config.toml
n_head = 2
vocab_size = 8192
norm_place = "pre"
norm_eps = 1e-05
positions = "rope"
rope_base = 10000.0
tie_embeddings = false
extras = ["capped logits"]
init_std_o = 0.0
init_std_down = 0.0
optimizer = "muon"
lr = 0.0108
decay_fraction = 1.0
batch_tokens = 32768
dataset = "wikipedia_en"
Each number is 200 + 20 x the weight over the matrix's rms, rounded and kept within 0 to 999. Layers, rows and columns count from 0.

# v: layer 6 attention value, 64x64, rms 0.14, rows 11-31, columns 0-63
# o: layer 6 attention output (transposed), 64x64, rms 0.116, rows 11-31, columns 0-63
# q: layer 6 attention query, 64x64, rms 0.151, rows 32-63, columns 0-63
# k: layer 6 attention key, 64x64, rms 0.156, rows 32-62, columns 0-63
v11,209,206,184,181,213,210,202,183,188,193,203,218,184,220,192,218,234,200,200,207,185,215,204,187,177,194,206,215,212,229,202,160,199,162,213,214,216,212,187,198,183,156,198,224,209,203,201,205,212,160,200,219,169,206,197,188,195,170,214,201,201,213,194,231
o11,213,181,221,194,217,204,189,210,199,164,217,203,203,160,205,188,165,182,232,175,232,203,236,203,189,207,164,173,228,208,203,236,217,197,177,200,194,181,188,220,180,202,197,210,206,208,201,240,180,195,196,218,200,167,208,214,207,189,193,220,224,171,201,192
v12,198,203,167,175,188,196,216,213,193,199,194,202,214,209,210,226,209,230,190,200,223,194,234,185,196,201,180,208,242,219,202,188,188,207,196,178,186,138,194,203,177,199,207,214,192,181,183,218,211,225,220,207,216,221,192,185,197,213,181,215,172,225,182,210
o12,226,200,147,222,211,209,213,216,189,208,228,210,178,183,200,216,206,180,204,219,197,197,189,223,191,177,215,193,221,201,203,190,204,228,187,167,181,186,192,235,160,198,212,173,217,222,195,205,202,237,191,162,191,238,203,210,203,163,190,216,198,173,198,204
v13,193,191,181,160,224,194,189,192,207,176,190,198,182,208,219,203,200,189,213,251,216,194,157,192,223,228,174,210,211,187,201,186,188,225,221,180,173,180,179,171,210,228,228,182,217,215,222,195,209,223,193,219,202,181,180,191,196,189,191,194,193,208,215,214
o13,176,225,167,186,203,179,183,181,213,196,239,199,232,227,211,195,214,213,210,191,162,200,198,191,228,204,229,194,208,208,177,209,195,197,195,220,215,172,224,190,203,209,214,210,173,206,159,188,217,224,182,209,166,195,198,190,197,152,197,213,210,205,223,205
v14,181,204,196,183,176,228,178,169,204,242,217,212,173,191,218,195,189,181,214,214,168,201,206,200,201,206,206,222,225,144,184,184,195,199,201,221,200,190,221,188,202,192,199,190,211,193,221,188,182,192,197,199,226,208,207,236,222,217,208,197,227,203,185,214
o14,186,224,239,224,224,195,202,245,245,207,198,223,181,201,177,215,193,199,183,183,147,207,193,225,183,190,186,195,184,229,169,183,213,234,204,179,179,210,191,199,217,191,196,220,197,235,194,186,187,210,195,181,219,193,159,167,205,192,217,182,218,181,210,206
v15,189,186,224,172,164,195,178,203,200,188,231,208,219,191,193,214,198,227,228,185,201,184,178,186,210,190,196,219,202,220,171,224,217,209,199,193,193,197,185,204,192,189,202,227,211,184,201,206,184,213,175,181,238,196,207,207,230,189,210,200,203,216,191,228
o15,190,197,234,183,190,192,211,192,190,231,200,197,181,200,154,212,216,233,188,207,170,163,185,194,202,196,217,205,235,196,207,226,172,200,201,188,165,223,216,203,198,197,194,183,205,214,238,227,179,217,173,214,193,207,190,174,202,199,167,228,209,194,208,226
v16,159,193,212,195,199,218,202,192,190,214,197,159,233,215,167,232,203,198,227,212,222,213,228,185,192,186,214,172,220,209,211,219,215,200,226,170,222,213,199,206,190,182,213,167,229,187,204,201,189,183,203,208,214,201,219,196,166,209,194,174,172,177,180,221
o16,208,197,176,220,170,220,167,201,191,176,173,197,190,209,213,250,184,187,210,185,210,222,200,207,191,183,207,215,241,176,221,178,198,207,181,209,188,175,179,201,201,218,189,242,191,198,227,215,173,216,163,176,223,240,191,211,197,221,186,186,231,203,223,168
v17,193,199,179,238,182,200,215,199,222,196,196,194,176,161,204,218,193,176,213,183,178,210,225,181,200,210,258,210,218,191,188,175,204,249,200,160,200,162,206,192,173,222,178,220,245,219,184,220,157,194,210,225,224,170,217,198,195,218,164,205,229,196,187,206
o17,170,220,210,244,163,175,192,185,211,191,216,194,195,191,183,236,191,228,223,176,204,168,218,185,193,175,231,188,201,181,171,213,217,233,204,185,208,202,226,236,162,138,197,206,206,197,181,181,216,177,203,189,200,208,216,232,165,224,190,208,190,192,266,217
v18,199,159,196,182,190,192,205,192,244,209,221,252,210,220,190,177,207,174,192,215,219,203,201,175,165,215,227,201,209,207,221,181,195,202,202,193,234,198,196,199,205,204,203,186,198,194,198,199,234,183,180,160,235,207,211,213,183,202,183,201,204,189,188,178
o18,200,196,176,195,171,238,235,163,211,198,191,174,191,147,203,214,201,193,202,183,194,191,204,230,198,219,194,184,178,216,190,231,207,210,230,218,197,200,204,187,195,176,209,206,195,196,223,180,220,227,186,246,218,201,204,157,186,200,225,191,221,175,218,176
v19,195,205,199,218,203,210,168,198,165,176,208,211,186,186,160,232,175,210,198,242,189,202,223,235,171,191,237,190,214,203,182,179,212,200,170,229,186,167,208,240,170,196,198,195,190,197,193,199,200,217,187,213,228,200,177,206,211,210,182,207,186,213,219,191
o19,241,203,207,208,191,205,200,214,192,210,189,203,208,193,185,185,232,262,187,231,185,203,215,204,181,191,176,196,210,177,197,205,228,187,215,191,176,202,169,201,205,201,221,228,203,177,160,184,159,191,167,195,224,193,234,233,190,192,182,237,205,190,164,211
v20,215,205,184,223,229,207,191,235,163,223,220,217,197,214,199,203,210,224,172,221,194,205,180,190,155,182,187,191,224,172,173,226,218,209,184,156,157,177,178,199,205,192,184,197,213,206,230,241,221,210,170,199,210,235,204,203,177,208,199,218,207,155,212,194
o20,227,203,180,186,197,189,148,193,213,248,206,146,171,206,223,213,193,217,222,200,191,212,200,210,169,183,169,214,222,193,204,231,235,198,204,179,219,224,213,202,200,186,192,187,238,172,204,217,201,170,182,157,198,205,229,187,202,178,191,237,216,235,192,175
v21,233,201,206,220,227,160,194,185,216,190,192,219,210,168,205,211,202,195,209,215,189,207,227,227,229,203,191,200,184,185,198,224,210,225,192,193,176,210,197,179,190,251,235,173,188,190,194,182,209,203,162,158,188,194,195,225,229,207,183,193,197,205,192,203
o21,222,179,208,212,180,178,194,213,170,209,184,202,203,218,194,175,245,223,173,205,182,180,196,172,224,190,234,210,188,188,206,220,169,186,219,218,242,201,182,174,196,220,240,222,219,175,185,179,230,214,194,204,194,200,201,199,192,211,204,191,186,197,209,177
v22,181,192,177,195,226,163,212,220,212,196,190,196,207,176,208,192,205,201,154,215,224,190,208,217,205,213,162,205,195,185,172,210,192,213,240,179,228,215,217,209,198,191,218,213,191,223,178,229,178,186,187,207,201,191,185,173,215,203,219,226,199,181,216,199
o22,220,191,174,202,250,169,200,161,178,194,201,210,221,177,176,186,198,180,204,211,209,194,205,181,212,243,202,192,210,191,178,220,214,174,197,209,198,207,212,218,224,184,199,208,207,189,199,182,206,183,213,177,163,223,186,208,205,205,201,212,202,225,223,205
v23,232,191,168,233,169,182,179,202,229,200,216,214,217,171,212,177,202,200,204,215,203,198,190,200,172,221,195,208,190,219,214,227,206,206,194,172,203,170,180,223,218,178,189,172,222,176,196,170,186,223,206,205,163,194,202,223,216,195,199,191,219,185,197,219
o23,225,203,177,187,182,223,177,188,173,216,191,204,220,212,189,223,209,171,188,211,220,217,178,164,202,194,199,231,145,186,173,222,144,225,212,215,186,231,194,203,214,177,215,200,211,216,199,212,194,201,195,221,221,189,188,200,215,196,197,193,197,186,243,214
v24,202,214,200,200,196,215,180,159,206,206,212,227,236,214,180,204,181,186,207,202,210,199,201,176,186,219,227,195,216,218,179,205,202,171,188,186,175,213,181,190,214,229,192,180,217,166,215,191,205,226,185,232,197,222,185,165,226,193,198,205,202,189,193,213
o24,196,209,186,192,161,195,190,224,182,190,213,208,209,191,209,243,215,189,219,200,205,196,187,195,187,230,202,200,189,184,195,231,202,209,213,215,176,191,220,175,200,196,175,194,222,188,207,181,178,240,173,195,204,208,213,205,177,187,227,209,222,207,167,199
v25,191,192,185,218,225,205,211,187,210,233,207,207,150,212,218,212,223,223,200,204,205,176,203,167,198,200,185,176,210,225,206,182,206,189,218,209,199,191,184,217,153,152,165,170,208,198,160,206,192,213,199,211,223,205,215,182,193,211,204,184,214,211,218,223
o25,234,200,197,190,250,202,216,218,225,174,242,232,178,166,223,199,188,204,198,201,228,237,200,191,166,156,201,210,189,225,206,213,203,212,202,177,197,219,192,201,187,195,186,215,143,214,231,211,201,195,176,177,173,214,172,185,199,199,184,217,192,168,192,211
v26,197,228,205,145,213,206,198,220,201,206,192,163,223,208,215,232,202,211,197,218,208,214,166,196,202,220,199,181,191,213,212,213,139,181,205,184,223,222,183,207,188,208,173,212,192,222,217,188,137,222,190,168,238,187,206,188,210,134,221,190,234,180,219,226
o26,168,203,237,174,207,211,203,185,243,183,214,200,222,181,174,175,219,212,200,198,209,228,169,160,210,200,217,205,210,171,175,176,192,208,175,198,232,109,184,185,214,201,182,232,224,175,239,239,206,215,229,188,179,201,198,192,216,195,200,229,218,196,204,211
v27,238,182,215,204,202,151,262,221,194,203,190,183,202,177,209,212,208,199,201,243,195,202,172,190,201,172,209,178,187,210,190,200,178,176,190,207,202,206,231,167,192,213,235,185,217,206,184,224,211,185,189,206,202,193,216,176,205,172,208,203,170,216,204,217
o27,191,179,206,202,190,179,167,193,225,186,191,248,198,172,184,168,193,168,210,202,171,200,181,169,188,161,196,190,239,204,217,208,198,227,203,183,191,214,198,208,219,246,203,210,206,195,232,194,237,200,191,217,179,213,245,221,219,215,190,177,197,201,192,202
v28,196,229,194,221,197,201,189,176,207,214,224,199,207,207,132,178,214,202,197,161,205,195,174,200,196,181,218,183,200,222,194,180,223,198,226,219,200,212,213,199,202,198,166,214,208,231,173,156,194,241,191,177,186,220,176,225,203,207,198,218,184,176,187,209
o28,192,206,193,195,201,181,228,189,204,251,201,191,180,182,213,185,197,215,216,198,247,210,188,191,206,204,182,215,225,209,175,203,206,185,215,200,182,223,233,155,174,176,223,198,194,175,172,206,197,195,223,222,224,216,188,196,221,222,179,189,193,192,175,172
v29,206,212,222,178,234,201,175,186,199,184,213,220,193,212,198,214,185,224,196,181,177,215,186,207,197,190,219,216,227,177,149,245,203,236,206,204,206,198,201,206,169,177,244,164,180,211,181,200,195,219,238,195,197,231,209,200,187,191,188,192,179,192,240,185
o29,218,179,210,177,203,189,153,217,198,211,153,216,182,181,178,198,229,222,214,195,207,230,210,215,198,226,194,236,210,216,224,183,196,176,243,186,177,181,215,196,202,225,202,183,196,195,187,199,225,214,198,153,201,179,187,196,199,213,144,199,244,216,198,198
v30,190,202,188,188,210,202,216,209,200,201,244,188,195,227,169,214,199,213,199,224,207,177,194,180,201,186,200,177,202,199,185,232,205,195,201,204,203,173,223,216,206,199,245,224,206,237,221,171,165,195,184,208,214,198,179,182,185,197,158,179,240,194,202,234
o30,199,241,209,173,226,202,180,211,185,203,223,166,168,202,156,181,192,218,241,206,195,223,218,182,231,205,202,207,239,207,190,192,204,199,184,203,187,191,191,195,226,216,202,222,213,183,187,186,224,187,175,196,221,224,204,199,178,173,169,200,189,180,219,203
v31,197,209,206,180,216,209,221,181,234,171,222,210,230,193,227,199,197,210,218,245,191,241,200,226,186,183,187,176,202,202,216,181,213,199,203,176,228,178,160,204,210,196,174,222,191,207,216,161,224,185,231,206,206,191,202,180,204,189,207,202,164,206,217,170
o31,202,198,230,194,201,203,194,184,200,213,225,221,224,226,190,178,208,150,199,184,190,209,174,202,186,231,172,224,201,200,233,157,189,177,230,199,180,202,184,240,172,220,223,231,207,192,169,191,206,196,180,213,177,203,222,179,182,182,216,195,211,189,217,215
q32,207,207,192,212,199,197,219,180,186,210,208,200,187,191,193,228,198,187,183,159,223,213,239,209,222,211,220,205,227,194,210,206,198,189,185,189,159,179,177,208,240,218,212,150,218,190,216,198,199,193,191,184,192,238,173,183,194,210,207,204,200,205,188,231
k32,194,179,200,202,192,180,197,188,191,212,192,218,212,212,192,185,179,228,214,199,222,187,177,232,173,193,201,186,173,215,189,227,195,204,189,182,206,220,203,206,201,174,184,226,200,201,202,213,183,194,209,208,203,206,212,218,189,194,205,189,212,219,217,203
q33,175,211,218,204,202,177,212,209,176,247,210,180,196,218,188,238,201,182,188,166,198,215,197,188,262,205,200,159,214,196,179,185,199,202,244,187,189,195,202,215,223,192,181,129,212,184,229,197,175,193,233,203,217,199,225,173,188,201,216,196,183,235,176,237
k33,216,178,212,218,190,220,179,211,216,194,205,206,165,212,171,174,225,169,174,191,196,211,187,196,209,185,213,182,202,210,209,192,201,187,207,209,205,188,205,184,229,209,230,200,201,225,192,186,217,226,184,210,199,197,201,177,206,186,218,213,233,182,192,189
q34,194,203,202,253,217,139,200,201,182,197,201,208,179,213,188,246,199,174,192,176,210,210,202,208,217,179,187,152,223,192,260,165,204,189,228,198,184,206,154,208,258,179,207,168,195,229,218,184,208,206,170,215,205,194,187,186,212,181,206,204,218,216,166,229
k34,227,241,210,234,174,168,206,188,157,210,224,191,232,206,193,173,166,156,207,172,191,235,190,212,201,192,164,156,186,168,224,199,207,204,190,212,206,207,133,182,217,153,197,220,175,253,203,200,216,228,190,208,213,201,232,149,224,220,219,213,255,200,163,219
q35,194,215,189,191,214,163,215,181,167,204,171,209,228,171,205,189,198,189,197,171,221,201,199,204,215,218,199,169,205,181,179,222,186,202,178,233,202,160,204,176,191,213,210,223,222,211,204,206,201,210,207,195,226,233,223,211,218,199,189,211,193,207,198,219
k35,186,211,216,193,182,160,191,199,181,177,190,207,203,199,223,212,188,232,220,218,249,174,223,215,179,205,226,237,211,213,197,227,187,223,178,211,198,199,198,171,177,184,181,190,216,208,191,180,200,189,209,181,213,188,205,237,183,188,186,211,178,228,190,212
q36,198,189,168,211,201,217,209,192,176,207,171,170,200,193,228,248,191,195,203,193,208,236,212,207,224,236,201,221,225,217,189,202,180,195,194,192,215,199,176,174,222,234,170,164,208,196,206,203,221,181,188,183,214,183,202,191,167,216,217,191,215,211,179,213
k36,222,196,199,239,196,237,210,204,176,191,191,172,206,206,157,192,202,174,225,192,168,204,211,201,231,186,192,150,196,208,175,200,217,179,206,199,215,207,219,190,231,186,219,180,184,204,212,184,215,223,190,200,177,210,190,172,217,215,225,174,229,190,209,202
q37,212,197,173,190,190,244,203,200,218,189,206,197,218,181,215,177,206,225,217,235,178,187,204,180,174,214,181,229,171,200,207,212,214,211,186,210,231,216,210,179,166,202,203,231,193,200,178,225,185,182,189,200,184,192,209,230,202,221,200,175,215,173,213,185
k37,171,167,219,173,203,166,202,202,214,190,198,218,164,185,230,218,196,230,181,216,238,196,201,208,167,172,204,266,232,191,240,195,199,205,209,178,193,187,197,209,201,196,210,200,212,197,194,201,226,189,196,200,218,187,167,235,163,179,189,210,183,175,215,212
q38,187,202,202,210,220,175,191,204,202,210,206,198,196,207,192,223,192,192,187,192,202,207,197,202,242,200,204,177,202,203,202,189,198,191,217,178,201,195,200,206,230,208,198,180,185,206,224,187,198,191,185,192,182,202,206,189,186,205,210,209,207,199,193,227
k38,194,171,193,184,221,204,220,207,206,198,212,226,152,176,236,221,218,202,176,210,239,210,231,186,179,184,221,236,220,204,240,197,197,178,203,167,196,169,231,166,217,205,206,221,213,177,190,181,204,187,186,222,204,204,187,209,158,186,193,199,193,159,249,185
q39,197,184,196,203,184,210,197,224,184,208,179,201,225,156,215,208,156,197,199,178,193,225,195,194,166,197,199,208,234,209,219,192,189,225,225,162,195,193,194,203,213,217,218,179,216,182,179,180,201,216,209,198,263,219,201,202,202,193,194,218,174,153,181,208
k39,173,167,183,186,210,201,170,222,174,201,189,207,219,180,221,206,184,207,179,221,214,159,190,212,185,200,199,211,222,239,187,166,185,239,206,200,205,184,186,198,183,231,233,200,211,157,173,218,223,219,217,236,175,203,197,223,165,204,217,189,201,183,212,177
q40,214,199,185,201,213,236,202,227,208,214,181,172,219,214,174,229,186,217,224,215,231,233,195,195,197,167,192,209,215,192,203,196,208,193,190,196,208,203,152,210,170,230,202,181,193,210,164,199,226,167,237,195,198,228,193,202,177,182,190,188,227,166,208,174
k40,188,201,205,195,217,239,187,233,182,188,207,212,185,160,206,170,187,196,199,218,209,221,216,201,181,195,208,194,203,181,185,198,228,163,224,192,203,181,156,175,207,226,221,197,211,188,171,204,226,169,195,212,210,188,186,225,213,194,197,188,225,207,203,218
q41,227,189,226,181,195,199,206,216,171,218,202,207,210,201,213,164,179,173,219,224,209,227,180,213,210,180,243,231,203,204,193,176,158,178,169,189,200,191,200,175,203,173,192,222,248,191,211,203,179,172,219,218,184,199,222,189,206,187,204,187,234,236,198,196
k41,180,214,224,191,193,211,199,217,177,235,200,222,179,221,206,212,205,163,227,168,197,193,198,195,211,189,204,214,220,175,184,199,195,201,245,202,218,184,202,175,232,176,189,176,194,205,213,181,147,196,232,195,184,191,232,220,187,211,199,193,201,224,207,221
q42,203,212,175,228,198,199,219,185,218,221,183,223,232,164,192,208,231,188,173,182,212,211,197,216,200,173,194,231,210,190,215,196,168,216,209,216,203,210,185,198,203,213,166,205,176,187,236,223,186,195,229,190,155,212,195,224,182,175,199,208,167,179,178,201
k42,209,193,178,203,188,226,221,235,206,195,164,187,188,204,190,202,188,200,205,188,210,201,195,178,160,189,220,197,196,218,190,233,184,204,174,195,174,201,219,232,214,199,166,182,219,190,193,230,198,208,203,211,214,189,170,221,185,214,172,201,243,224,179,182
q43,198,196,191,230,219,209,213,163,187,205,219,196,197,162,200,181,192,185,187,202,176,216,223,144,174,227,213,247,209,194,188,201,181,223,199,228,210,193,183,205,204,225,204,195,197,218,210,176,220,201,192,189,191,163,190,203,207,212,201,196,232,177,215,169
k43,180,171,189,209,197,182,213,200,182,202,208,204,172,199,194,193,218,211,223,189,190,220,216,172,190,218,202,208,179,217,205,213,195,228,211,236,206,189,192,221,208,208,209,191,186,232,201,183,194,197,209,197,215,189,209,197,195,181,186,204,231,169,185,160
q44,181,222,234,201,201,215,212,181,174,191,226,184,198,215,195,186,197,177,208,196,202,201,209,221,194,198,156,246,201,192,194,169,220,210,204,195,185,209,178,194,183,205,189,220,188,206,162,198,201,167,172,188,192,209,248,190,182,206,255,220,201,216,201,191
k44,228,186,192,209,209,227,183,180,158,181,222,181,198,231,201,186,195,189,192,204,222,228,207,218,181,200,176,191,212,181,218,190,209,193,196,188,199,201,222,201,189,188,186,180,187,222,202,202,185,182,157,214,178,170,216,174,226,178,200,225,221,253,203,220
q45,235,176,194,218,192,229,203,187,231,220,193,206,170,171,221,200,203,174,192,182,171,186,203,223,187,199,194,189,226,207,194,244,226,150,229,216,203,168,181,225,168,203,221,212,218,203,230,201,184,188,207,169,214,219,226,202,233,210,188,213,206,192,173,180
k45,221,192,190,194,185,197,238,209,176,206,212,222,185,223,191,185,171,207,219,200,162,172,199,223,195,238,183,215,202,183,173,220,228,183,184,183,181,205,187,190,185,174,235,236,210,193,198,192,222,233,229,209,188,194,211,188,195,194,190,182,201,235,183,203
q46,181,219,226,180,195,196,212,193,184,198,194,202,207,217,232,232,204,220,219,143,176,199,219,197,198,207,197,197,172,210,177,180,203,198,204,216,201,209,195,162,239,203,236,212,214,178,202,202,197,177,247,158,205,174,206,208,206,198,184,201,220,202,225,169
k46,196,209,204,170,198,200,216,187,202,190,208,202,196,256,222,207,183,221,197,197,205,188,208,191,205,202,208,203,187,190,205,164,199,201,165,244,217,207,206,177,178,223,214,189,191,186,208,225,171,165,204,233,170,191,192,225,226,187,147,202,230,183,248,202
q47,156,180,197,226,227,174,229,198,170,233,226,189,194,180,217,217,172,226,178,212,188,197,206,222,192,190,229,176,186,215,193,204,194,201,202,212,196,219,177,216,196,200,211,195,223,205,187,197,195,217,191,148,201,196,216,172,183,222,212,198,192,209,210,226
k47,214,189,155,208,221,224,179,196,176,221,223,196,199,187,220,193,184,234,234,205,173,207,193,206,212,206,231,204,186,219,184,206,207,197,188,206,190,212,215,205,180,215,197,183,198,208,210,178,212,164,193,191,181,212,240,192,163,223,186,197,170,208,185,209
q48,205,213,211,194,153,169,166,197,225,210,220,193,213,218,205,243,205,195,187,216,202,224,189,219,234,191,219,212,206,171,192,192,188,223,214,189,193,197,175,202,182,205,192,200,146,219,201,218,199,195,196,201,197,186,217,151,236,183,178,204,195,208,227,210
k48,180,183,253,174,201,207,167,221,216,173,199,218,179,194,251,218,165,208,208,202,179,177,198,186,216,191,228,204,206,215,242,212,223,207,205,178,178,209,200,248,170,163,197,206,181,206,194,202,198,204,187,164,211,211,180,227,211,225,191,175,183,222,224,193
q49,208,168,208,208,205,189,224,170,201,212,192,226,217,223,206,208,215,188,232,187,228,181,161,203,172,213,192,214,202,215,162,216,193,239,209,200,173,202,196,216,193,188,187,200,184,189,189,194,145,187,221,160,213,212,199,219,214,201,194,166,224,145,209,221
k49,244,222,200,198,195,200,182,176,192,175,202,173,191,211,214,190,207,159,196,167,175,195,190,198,193,233,216,236,213,216,194,224,213,210,174,203,216,233,206,183,240,199,222,201,183,193,197,198,209,189,198,236,204,220,173,195,173,173,199,193,243,180,187,195
q50,186,205,216,218,235,176,190,214,191,169,173,185,201,187,221,239,191,176,212,180,215,186,188,182,215,223,214,189,190,242,155,195,223,192,226,184,203,209,225,206,201,222,190,183,246,201,233,204,179,198,198,214,180,213,218,197,179,144,187,212,187,214,204,178
k50,199,215,200,227,214,198,238,234,189,190,206,228,216,220,170,192,206,158,203,189,234,184,223,196,200,210,180,185,220,170,173,216,232,184,181,182,166,213,228,205,214,220,169,199,235,177,225,176,222,188,218,173,175,225,212,189,194,172,186,184,210,156,210,209
q51,205,191,223,171,213,242,186,190,193,191,215,227,197,229,199,209,205,253,172,204,199,237,230,194,217,205,176,185,203,219,190,173,181,185,213,209,206,175,189,207,218,199,198,166,190,203,208,163,187,213,198,228,197,196,219,179,207,161,180,212,188,227,187,192
k51,163,208,241,201,219,198,201,181,213,224,233,234,211,195,175,204,180,216,185,199,165,222,217,177,197,209,182,235,196,215,184,181,180,198,210,227,179,186,176,210,200,170,214,193,194,182,207,216,211,187,192,175,213,222,196,159,224,163,200,230,212,213,259,185
q52,213,150,200,180,178,234,192,221,195,236,174,185,218,182,188,215,215,184,207,201,201,194,205,183,163,222,209,180,188,214,191,223,192,187,202,238,181,229,176,185,173,219,184,188,190,210,186,183,209,188,193,220,210,201,211,200,211,193,223,170,195,214,214,207
k52,200,170,223,202,193,208,202,203,174,226,193,216,210,167,188,199,216,199,198,157,202,198,222,175,173,249,209,158,186,197,199,202,204,183,196,223,185,230,177,169,180,190,196,189,196,212,208,188,224,197,211,229,196,215,171,223,196,194,220,178,206,212,209,218
q53,193,200,239,220,192,185,197,184,187,182,205,210,198,224,156,219,200,218,203,216,222,228,194,179,217,200,181,181,168,226,218,182,206,219,219,173,212,170,179,174,174,229,194,187,205,169,222,210,206,196,195,210,188,159,202,202,195,232,177,222,232,190,186,233
k53,205,205,206,197,200,171,197,242,224,183,224,202,164,227,171,228,195,181,216,221,213,182,204,228,206,203,208,195,211,216,209,233,192,224,236,170,192,214,155,193,173,213,193,170,185,166,206,229,201,153,179,199,219,207,211,176,200,188,185,211,216,198,198,183
q54,222,216,208,195,191,185,219,210,198,196,200,230,195,167,209,186,209,223,218,217,143,213,231,219,175,197,201,191,180,217,185,214,214,196,179,197,216,204,226,170,184,201,176,189,193,210,177,235,179,190,207,190,198,184,198,204,173,201,185,248,251,178,191,197
k54,252,203,219,203,158,211,196,209,197,185,200,217,183,220,189,213,199,229,182,198,185,186,215,192,208,179,139,178,228,236,207,208,182,191,172,208,223,200,196,167,214,213,181,183,149,207,230,208,208,192,215,197,178,210,234,189,202,195,188,222,226,186,200,180
q55,230,211,200,227,168,182,168,167,137,215,180,169,233,198,227,193,223,211,179,196,194,182,208,212,199,207,210,187,225,200,165,217,223,197,211,212,200,186,229,213,205,235,181,212,197,187,191,186,233,195,187,201,204,184,194,218,185,173,203,179,222,171,206,231
k55,215,195,243,218,189,179,205,187,159,193,148,190,207,180,214,198,197,205,197,208,180,183,203,238,158,192,194,191,175,204,189,232,235,217,195,206,219,231,199,203,204,195,212,191,175,181,206,203,190,213,194,178,208,197,231,224,207,190,184,178,224,187,238,239
q56,172,192,207,219,185,239,202,199,177,184,178,218,168,208,208,200,191,194,202,180,211,201,221,230,199,185,211,191,210,169,184,232,201,207,159,210,215,211,224,196,180,212,187,194,212,223,179,214,168,219,191,209,200,174,176,215,182,211,201,211,215,174,242,182
k56,214,227,196,218,214,230,193,204,199,184,194,234,198,202,187,207,226,204,213,203,202,176,204,189,184,188,189,196,170,205,217,187,195,184,178,188,216,209,236,154,181,228,195,215,186,205,175,190,187,207,171,197,221,234,228,213,173,202,223,192,214,192,196,172
q57,253,195,189,198,207,197,226,216,170,227,207,166,187,167,217,210,202,188,228,190,185,214,198,195,209,166,188,212,220,179,202,196,229,222,207,175,190,209,203,234,189,172,188,181,213,216,194,198,172,193,156,222,197,184,219,206,187,181,169,203,204,241,214,198
k57,234,183,229,181,190,197,204,184,175,216,230,202,214,178,200,175,209,194,175,203,218,176,202,195,173,192,154,216,202,189,196,189,212,217,237,174,209,180,210,250,223,186,197,204,186,202,204,194,216,182,176,179,175,221,209,242,174,227,192,230,172,197,213,190
q58,195,190,181,228,200,193,184,205,227,204,231,202,188,219,173,232,254,227,240,201,194,201,178,205,175,213,209,229,220,163,214,230,199,192,182,231,200,193,200,180,206,225,186,199,220,208,170,205,198,181,180,195,212,203,208,207,180,173,179,172,173,188,190,210
k58,179,229,197,231,194,240,180,206,182,174,204,189,178,189,175,168,213,220,210,223,190,196,202,205,170,217,174,190,208,204,245,203,192,203,169,182,148,209,160,211,217,211,201,194,198,222,192,214,190,222,215,208,199,221,213,226,178,219,210,219,206,197,214,225
q59,202,199,231,174,212,204,195,221,170,180,224,226,209,177,204,192,227,193,218,203,224,212,197,187,197,190,204,186,172,191,161,201,192,192,198,203,195,201,191,214,169,187,228,209,203,185,204,188,245,205,220,208,223,212,203,206,209,193,178,207,192,174,166,185
k59,195,199,220,206,205,184,208,209,192,163,245,202,201,196,221,220,201,188,195,231,203,186,207,196,185,175,204,199,182,203,175,169,188,217,200,201,214,198,153,193,206,200,181,216,213,203,195,176,205,198,207,212,232,190,219,220,204,175,177,177,195,242,194,182
q60,235,198,197,177,221,235,188,184,205,200,211,257,203,199,209,176,196,196,204,185,235,202,194,206,138,206,184,220,201,217,225,221,207,199,186,211,205,204,192,178,213,198,167,192,208,191,184,198,206,201,185,202,201,212,226,163,153,231,189,217,215,196,194,184
k60,200,172,186,184,203,192,185,185,214,220,220,197,181,198,194,226,189,197,207,169,246,230,218,219,200,165,180,197,221,234,198,212,206,206,177,223,174,209,210,176,215,201,170,224,200,187,185,212,188,196,214,208,201,214,228,212,191,209,196,191,208,191,229,192
q61,200,182,186,197,186,208,215,167,195,174,205,197,198,180,195,223,212,180,215,220,232,194,206,221,224,222,233,225,198,223,216,200,215,168,231,206,227,173,217,183,233,186,214,191,150,196,172,168,169,228,225,198,163,182,206,213,178,199,218,228,191,196,183,204
k61,203,204,181,200,238,195,244,140,201,192,164,177,194,177,227,231,194,179,210,223,205,171,237,191,234,208,199,224,200,197,214,200,185,165,217,192,197,220,215,212,189,198,207,202,186,184,166,198,212,191,226,193,200,203,166,161,189,203,191,213,243,227,216,187
q62,216,165,193,175,221,200,158,159,194,177,171,227,194,210,185,207,195,220,177,195,185,206,199,184,219,174,221,232,212,176,205,218,205,224,217,223,198,241,221,169,198,181,215,228,229,164,197,192,175,200,214,191,191,184,186,193,225,202,229,228,196,196,204,188
k62,198,227,176,191,204,188,163,205,187,194,175,215,189,207,202,205,209,212,193,192,201,171,193,163,231,161,200,206,171,175,204,186,238,205,194,209,198,244,188,220,188,174,217,215,233,174,216,205,178,213,193,196,218,182,196,165,183,212,230,221,242,203,219,200
q63,202,245,193,202,211,184,219,200,202,207,164,198,149,183,208,221,223,202,193,196,197,218,218,192,194,185,222,209,200,206,186,172,191,194,179,200,217,161,216,206,185,213,197,214,175,220,193,169,194,190,193,154,222,264,210,195,221,228,219,153,190,193,232,197